{"n_layer": 24, "d_model": 256, "n_head": 2, "n_kv_head": 2, "head_dim": 128, "d_mlp": 1280, "vocab_size": 4096, "activation": "tanh_gelu", "norm": "layernorm", "norm_place": "pre", "norm_eps": 1e-05, "positions": "learned", "qk_norm": false, "attn_scale": 0.0884, "bias": "all", "tie_embeddings": true, "parallel_block": false, "init": "uniform", "init_std_qkv": 0.0224, "init_std_o": 0.0, "init_std_up": 0.0224, "init_std_down": 0.0, "optimizer": "soap_variant", "lr": 0.00797, "beta1": 0.95, "beta2": 0.99, "weight_decay": 0.057, "lr_head": 0.00879, "warmup_steps": 200, "schedule": "wsd", "decay_fraction": 0.691, "decay_shape": "linear", "final_lr_fraction": 0.0, "batch_tokens": 262144, "seq_len": 1024, "doc_mask": true, "train_tokens": 1125000000, "steps": 4292, "dataset": "wikipedia_en"}
Each number is 500 + 40 x the weight over its row's rms, rounded and kept within 0 to 999. Layers, rows and columns count from 0. Numbers have three digits each. The size before them is the row's rms in percent of the matrix's.

# layer 17 MLP down, 256x1280, rms 0.238, rows 149-189, columns 800-959
094:508537494549578543539497501491498506532527470451554543553496489505563487443536450482532483453544584572504578453499540486535589505521450503509421450484502460488465507532513566512531458531497535496450534496497565494562447525514491489529453512548504411489476525585497517491466455478505561552606486575519519559528456512512543491499443538448500472510488535467529487492464460487486507494502535543507472428594611457497515512450519437461567560433478546541490515409556482549435474536515535
105:568537478534471486482480487539514559496500528521484491597501545452501525531504514587566521507524525548459542470482515517571531536471528528469460537503467453475444561433538512564487383537455478559493491514523501515553447450558506519518580483486478451527503452499519480475518520498467506472558556566525527467503526520482645491512587525452494477589497579501466496616492522519475536468508473534493523536474593519517492488472498537460564516452503494533470546500539574449519538499540482
096:500548454402421481593464541527510521552460519514592548475463453525509456519505472504520509411465516470513510485463487552495465507467453441542435475518433511489531484535558585530557483498466422516486545540556511517460536489501544516529512510526426512492532526538549496463420515508483530548489534542536449521581582504418427513579517455550540531543484549473516439435470531577467481531497486501429498482506500543502513453513508435495458512475403498451485550565501521420454448531444564
096:466511492444470515558511494431544532521482447517483526447375501446488510488460481480521393488469471583473530506478552460490537501500492524508440510460526530457435609442548417486531421522490497489462435481447469483546507487517548461465518612486425486555452458475513535466440529504516501528515500495481491525521475550540492596478474449516493500464480507518528528538475396490515482507495451548503510514511469507475571503497482506480474479510512539493496565516508507508429485512583505
099:472468570450432517539470476501493567546494527504481460521457477439483611473453458467486509546506474442541495542464522557524494451530482443512486553554442466542499515533479537516475471430556482539461517491495565462517538503510534497530458444493454544488468445510468474492470541535473562481534472527549496483499559518472490541513581500573484484547571570508421510521465506516532572509536552468488567562493578586470446445525514487530457491460455461548530534501471571552449490536433502
097:448547527428549389508495508475536497486541461534473476472459552580561432523505521496500476420521516558442579487415553525568488508579521517460469489500484527489530478401533552469502435478541515480473499503510517478499494474459553510507608458484515452510475483561537526470502462510517505519616521482478483535423571511493526585567451432561522416497538550461515495475542476474512450534549499434598474512475499531581530525465528474515495558537483520551480525485411448523565468407547534
101:528514481496539462511483566527529506530567489531502499538507498531468475455545518481530440521490445456514556461527352481527492531456476496468507504518506523547476486516487489552549452511499473465560490539540545438576482498529496528433462502489473513498529468460562406550468461520401459497465574508493428509549531463470518511514433507522487394503498499521485523494402511525506435479467456518489484592498465474483447491544568517527447450547441423478439477512530457528494530465464493
104:442526499542422436551541492562502439452443465532461483446495512429503572471470518438485504538476552527483463496505424520484513467478460559484488520576452489469524449483472504520482448477499518506484502531486502555425504482577449485471488420536530562489538459440510508461468475538508475528580580506490517502510502576473477481479537500429510533509515479473508578531467554517479493539479560457526538586498409463486462466478539492517467458572465463442530481473598426454466442566462504
098:579528466532447490511442426474461441479510581400505545514514487503517547504497494524483482522524437493500481468505459465529478500533498521372516543476577388455573518500528520510483559491422549561515559536578438516577427551521538584543502404507521393509494488521451528528545510435435502481544408427508480478488436550529479505485513459428493472531522569434456581472515461495502522506523510581463426503493442514503433528523476512518531567498525473590503536416507597452446562536489508
103:516466490479397498440495532551496537540540477543540479480551512486504549481547494523481475501510524456488514486547453535488545496542539526460498483447482471497545506518499518476513539516471468497495459467542430485571529484555517511545505551477519429453539476437546533543490482454448459469501517491528450449550550465545544541518591571495494469504507470536532498521465540568508570513498447438504410467491559573532521528472492440396478565520498526434489512527459477520461509392514519
097:494494455484515508499557495471516458506456525472479531499524492429452487508566498475485484462548521461548486491481525485509467472528519532464498509483509471511495502516460560521509423376506506513519529564456492417566509450535516506473506530499543501467485509502540425592466491486491532411540541574479467503494490550512552518465548539504498441447512467499508527465532463489474541527481522494515478495489487452490405539520524525513520469545575545517503563478461513533604515448587528
097:531552579462471513510533511492511529498457428544571506518534480472507519583421540447520571523566500501522528490482502503558509561516546529492482444482508513581458459423472444533539527550535469485530564503500476494424484578480571556524454485486467482577531460505588515463528543467439466571534447448480453543511526562496544508480524487530533485540603544517471572420545527499456556513497539492550553536456439522491535522483493512471502472456533541463513487461526547511503511562488555
097:467540524526581508507539522507431498473475466487517385504514473438517508539462480476460503528502460466541440588541543500538469499464527505491493529527424500445458466528493434464595526504426475491493413571395502520482525468507493439545491505550493485496511457488543489512466533503492530456520462523467542531465493575541481504497473562505467480504524528458509489540489463502496513550560551506522426456469453560515435473463453497487544574457506547454486626556468563557486440495462458
098:532507489499548491513446498461547489529498489556535594487486520491483490565518403535484482469417446488488491545472535487509525512465543485490503501530544560493468506487495489443531469442503497524474526413487477529545395461492440476512525465540545507487494545487519426463450559545505498469451497470482495480469509507500501497443517440526505453555468487430482511487476493491500561516543520527445534483430610501435454471448516426570498534513432502506494548473414503487393418518428461
097:483445551551472448563532500427454563492512459466506544552578463506450576431413518483513524502546463529472466514523555540546503520473452461456452534465498520512544430469561478519486455573503480489475551502501562475507528512584496536492616511485540585450528478512593506485548512520511475482439480451534446496567470481464490518483547491458479477477543574541433534538443512486483496495498456465480497528485543541488574530529511455567455514496481506487491526478501429451516588459570527
093:542477461517486503459462476509492479541471524456570468505459473509472439394498499460528499521485446472460508537521472521542491533459416474545541542486510501447479496536483530504555441407457500424503448513476552471454441483475486504553484516479487468503403496502516546526501511489538481503534533573447569547501463501459504488467529488511513514517448457401459485543518470526525482513461490540425517511505459505425530487521452553525462498506475458519486514476419489536494522484484495
101:460518510386544489515443510503432449509481467474442494450489479507509469479573471483398475539548509494462501486512500482526482446520478442499491494498489444464497481543522475437427532459480476437492453468500480502452514551517474535451513545511564484522541480393527440511394482498479506480481573494471578456471556524461501463521533495487480519480498455460454478484489471542464478516518554508468460486449584469482425495523538477495531438507483473535560526552550500474555529457457467
100:589479491570504448541546468485520502458496426518430542564470567457501514477509534497476571535482525485502498533480485459508492550464521433428489471466491496456543461513527543414495442535498478574549471472505446531436508524537492512442539488510548509520510436552475454484490490579471552529455469386493453497442499509557468491520544523456478486417535482521456461537475501456499483546507491456501374523474545453490497452510520528538478501587491476578461564527463486457459536520481484
101:508499491487521602546472545486463498508487475478509502481509525518504503459532424591526485489448500598427529476546424568469468556457511529545557470524519522481550449496534543505561588558392522449460519475550502470486458537485558587461540508469486485489526539499476541549481524547536521421537500459461522423507528469471501500517477487528533520453530430487500524523507531559482476582512481493504475423446552524536528548476473510525552580444557541511479540475406471464475501465512446
107:540455473394495529363583497547539412494481520464537391487565380596461535427449479531474431571485566497526526475526519475495559496460549521498495495480526525509595516542505441527532466496513474514456475422456518494500474504418490486491500473552464477504545475491487528556457500481534512492514517462525492482433476506573436430481495505548507563432478544513456534504537544401472451497484531487499441559522473460511569511561505531561479526486471510419461497471477567500447547482446545
101:473475458517470493514441437490504557490499559532473524455501530448462584464550475480514533549487457491460523507473455498459511545517554462512483552491570409475519499447535543430513416482505569424515518496524479456495525514511470485518484475486547514468510481568474421476488547482439484541562458564540398505563482472461457458503522492463475511518463486478497541465493504515482549527482448474495469519562465508562552479490485451522430436546446530514432501447502539546483528474507475
101:496469504612483470521495471486536501504542500483474450466451496533453538461509522489561512470480521485538463483447428456582511476522476503455505534414502480470524459537497516518450451459444503533428564476479513552475478438533502437501458537492445523497458495488511555495463484510506522467442518481518543478497500518540543518498451513503504460459456569541580584484502496457463446490526522519522505458484441445504475504502459406556528505495478471546550526527547552536479457497541445
100:455493454471514518463529516490515456556505437599436486527515492393528549461502495468525463487444534482538494433435455477503476502491514455515494562454386533538568497518432479479507469485475460513446491523505525518455497506546554468595542536523493568511501478524491576469509540473487502512436559468489452568519550516447540440585498523486510523490532557531563493545461528522509527569536467546494541508554443448583435525485454454473428462435468546494560545519446472467521457487506518
101:522522518432423463471517557500499487546506468524483480513506533421478496468528486462603503512492503526503562443423486481570483552520540486499493551496445600473496519487426571503510528460542536586433547468543519478541585463511394492495469498500485500514500580499482525421528511566519524499545514452530484591455570529506512557489495489470456534525450500486497510464495532438463562484450523516505453467526501408458537440508479483513495488529454559543460416448455449509461466508496416
099:513491532437490548522536509418431472484459451470447440467424444410482534477547505513449528546495461498509515515479515545530406489523536481438540577579503517490523464437421470496503461487548540462416427520488519473463462482533437504566535590482507480509472500473528517477528508484474492540494496566427508404568488561452524493540517457417489481537536451440527480507463505554471462525439512505509514528466489568546551533489484546445530431463549382507527536506524459575516586478423510
103:460436491483490512386465490472486455522480506479499513491527533479468489407543476527475530510501532515480550506506516457450527497547510508537509489480521471467535509462438499463550526535480543470475522535472498478543434531552522464489457497463500432499479521475517519508450475549381576482559457534495495559468446483498491477487525546475538518510604570546464553480515492556450534557458485518442483511513399465532461464470534448512460533537541501408462461554485520452502418514491439
102:537462477470454450551411503584452523484463439446543481568474520530502558551534589470489548550579496458494526467516556447460516587501496547493533504526491545481481464484528504552516523529564567447553566504540466534503472556481470485492401528501506571514511496527497538512582488539518545524505510440421521484512454531479475478469504398522441461558543534551459525475558480495517540542518455510559462481462438443545557511475478443451557510436509437536501493579440500544503438556503575
102:492491481557487490534509491496554488504448511483513467493508474524472529420470425507531547433427491477521405517592453501410496442446485466496507391531488568445430587464545497446465454506535464451498448514470510450485477510541570568503384536480500524425514477553434481449473514500579503508511478443499510564512464520521488529467519548491586533410549557502506501509552551513496521477513512457504502595463522561521477486521470546556490432459549493480557491559514568515495458595538509
093:541436391461501389506559543516498465466450535570534489523442525584557533461397485481530388546506530503492445525468457455507421516564534456498470524560449493494497477550515514507492448494506427543487477457516481528522530442487534563532461501460486486511455545387506482466472537430529536498483464566516480447513511519496529477484473496515451525542516553399511449503506508489540484468517519486498544500525450439502571539512493476468463520526448470528526534540539478512564472434528532
099:539521466521533441412491539553493467535521562526536501474478518495493567497539485539460463524499469539462501500509533468508509546514507528510466504552488454519467545464516497544461571493492514513512405468452514481531557478470507510485573489400525451456484537527531556523555517487409528521515587524484513506511492484477500552494503517486486471447495512509531493539436501467483497444489481465483514593576553534541477483523504478516489541510550518437526446526475448506419496553549470
102:445491554444469570504586532491529528518490478528446507510483461408482508605528517487452529449536506534484464504559591463522531513529510442514449432548473500412481538489500460470581545507468544550495502495414480486508519554504563518486519510519487518520512442430477489537575477468520458493543502536510486493517482444485486515496539494458421482547450525506524483528536444519517469455549520533451504483510628518536527472546463559494514520589434492495537511486485484549539539489515527
102:496508481499506504517428469469487458442440490482543487466499455471502549472514519507512553506569460465498493525505522470479533508494467507490502499569542505504536557464498514472450429490457497481449492537524513502469528514537584561522555510491528507460546513517491556506523539536542476528551546486591525430486462509508452464500482463523437496455450522561528425540563531465500540512485499492512444493438557453464532523502501546493467490500446485370476501473481512474506554512469529
099:445470476474505493434521526523557447487456451504473453441489470510413473564544554514482523529490502500496483465473483423531511545561478551498506504497538549495518563508522535482476596530499501575551539579496513414517419538481501534498481452497481538557536497527465492456502575526425579544569553500492531540523484476475531458477438436602439533492505529502491489471502453490485480514472519428532440522585413483520428381493484458469495446542496470501465539470554509437421435534474520
100:492545489409431517429499521525569525485512450547510463481542434440430500442567486485418467409517477513524514567415495480547442479533456452518509484492511506463552498474433548477532437523415445468503475546560439328491518481498485429459511525451495547455482539425478477508414524502490554447518592509464516543450498530446484475513564410510534512555517525515540562518503521442501550511534501516509473462508506445512474488549500468579513438485459501467562420508509487514461489551467439
102:471469513441566563441496489456470576612517526535562527494529526421509406482515499531516519450486605525517531546465538606481486455540510470476522525412476559485508460455515564484507500431448569485445447501458536471424533502483497467485469568462468533528520496460490465513525415550456438580537603444503519530540531445483548509469520427453567549514501558412547570489478497484535491494498445402525469504490446439478429457441503504475538513594553528469542467528533478478469503500418464
099:470532557414589465564520523446494526504485513508532455425527539540429564472481531471476481477514482497522509481535452506494483542425440514471476517524458521499476446556479441535553460537556531485470515497515488453529429530459515557483478555473562486558504502499520523388540514462509468553520466484499497473505449528473519536486578441525514479496441579497472493541456425547488479499475452497464536479518514459533517591583465441519496519520443444579499466518475476586540437470456525
096:458525496513462414519475560518479500464470563531528496501563557538489473474602462508494491510456542450531536479520536514494492501509497531496545554499413555438509511489525577503482413518473501507561486424492513552567505515468511474517574538544398446553512552500486499547550528511514536545419466519491438452491489478482489527503571524529502509526449529405554565480510574520502535472507567525472505452512526483533484522537516502531447464485519495507512455479534484393540503452606506
101:509503491526477423492509508460526541521553518488530498502522561488501451421480463474540491565469554495455517449459507498501490517540489518524488424495458520479527490518492523490435509507506534534547502466468577478425500442479534514514535559471502536483466504473481379534456509424502504546479472432482439496464517491459543492471473498468521505478470471547470477543545546560549499495455481466459487493565528536529502519461486443453512538521496468502490490511491524580526589458539580
096:463450526474493549484522477473509438505494475518544457520521490520539427458565497524488498469468524524529490487564399424490522580518531522544524454526444649510532534466497500543501530452500438540371571487498584581460515449469500513442521444533539577486454441622503489526484490491515547400524481498526476458443452514476492524495553509497521511520613493479498497508519408473513498533532522515584518484536524476532540453468490495477510442450470537487475538453575473511504469473494534
097:519499489482446507563486500463570468422553538505532542500483508486541546532550510485478559466458512524566413480518509599508470513519505548575528562459509476497536570522529486564485524487510562532573399445470479482453542516616517567635583509502545437547474526490491540553532631522480547494557419497488506507500494561548535549478500485514517518472541426416441525541537547504515529545496456553521465488534526556514489432537455493503542489562446510527490472529513557531486495483554433
099:583552471422541499492548520467541448481495432480532459534538521397476504484591499463491468514491501530529557561483549524535515544495426443505493511450561521531446483489530483461453465568512430494470515549503507505531581397530480502531492493491482431539527552559518547495460592540543526508506505496525519541421533461494455550498486487481546484504395480474569475390530449468475573440506491461547458481494516495449543540481565438511581533434564461537446558585468512481487502426514515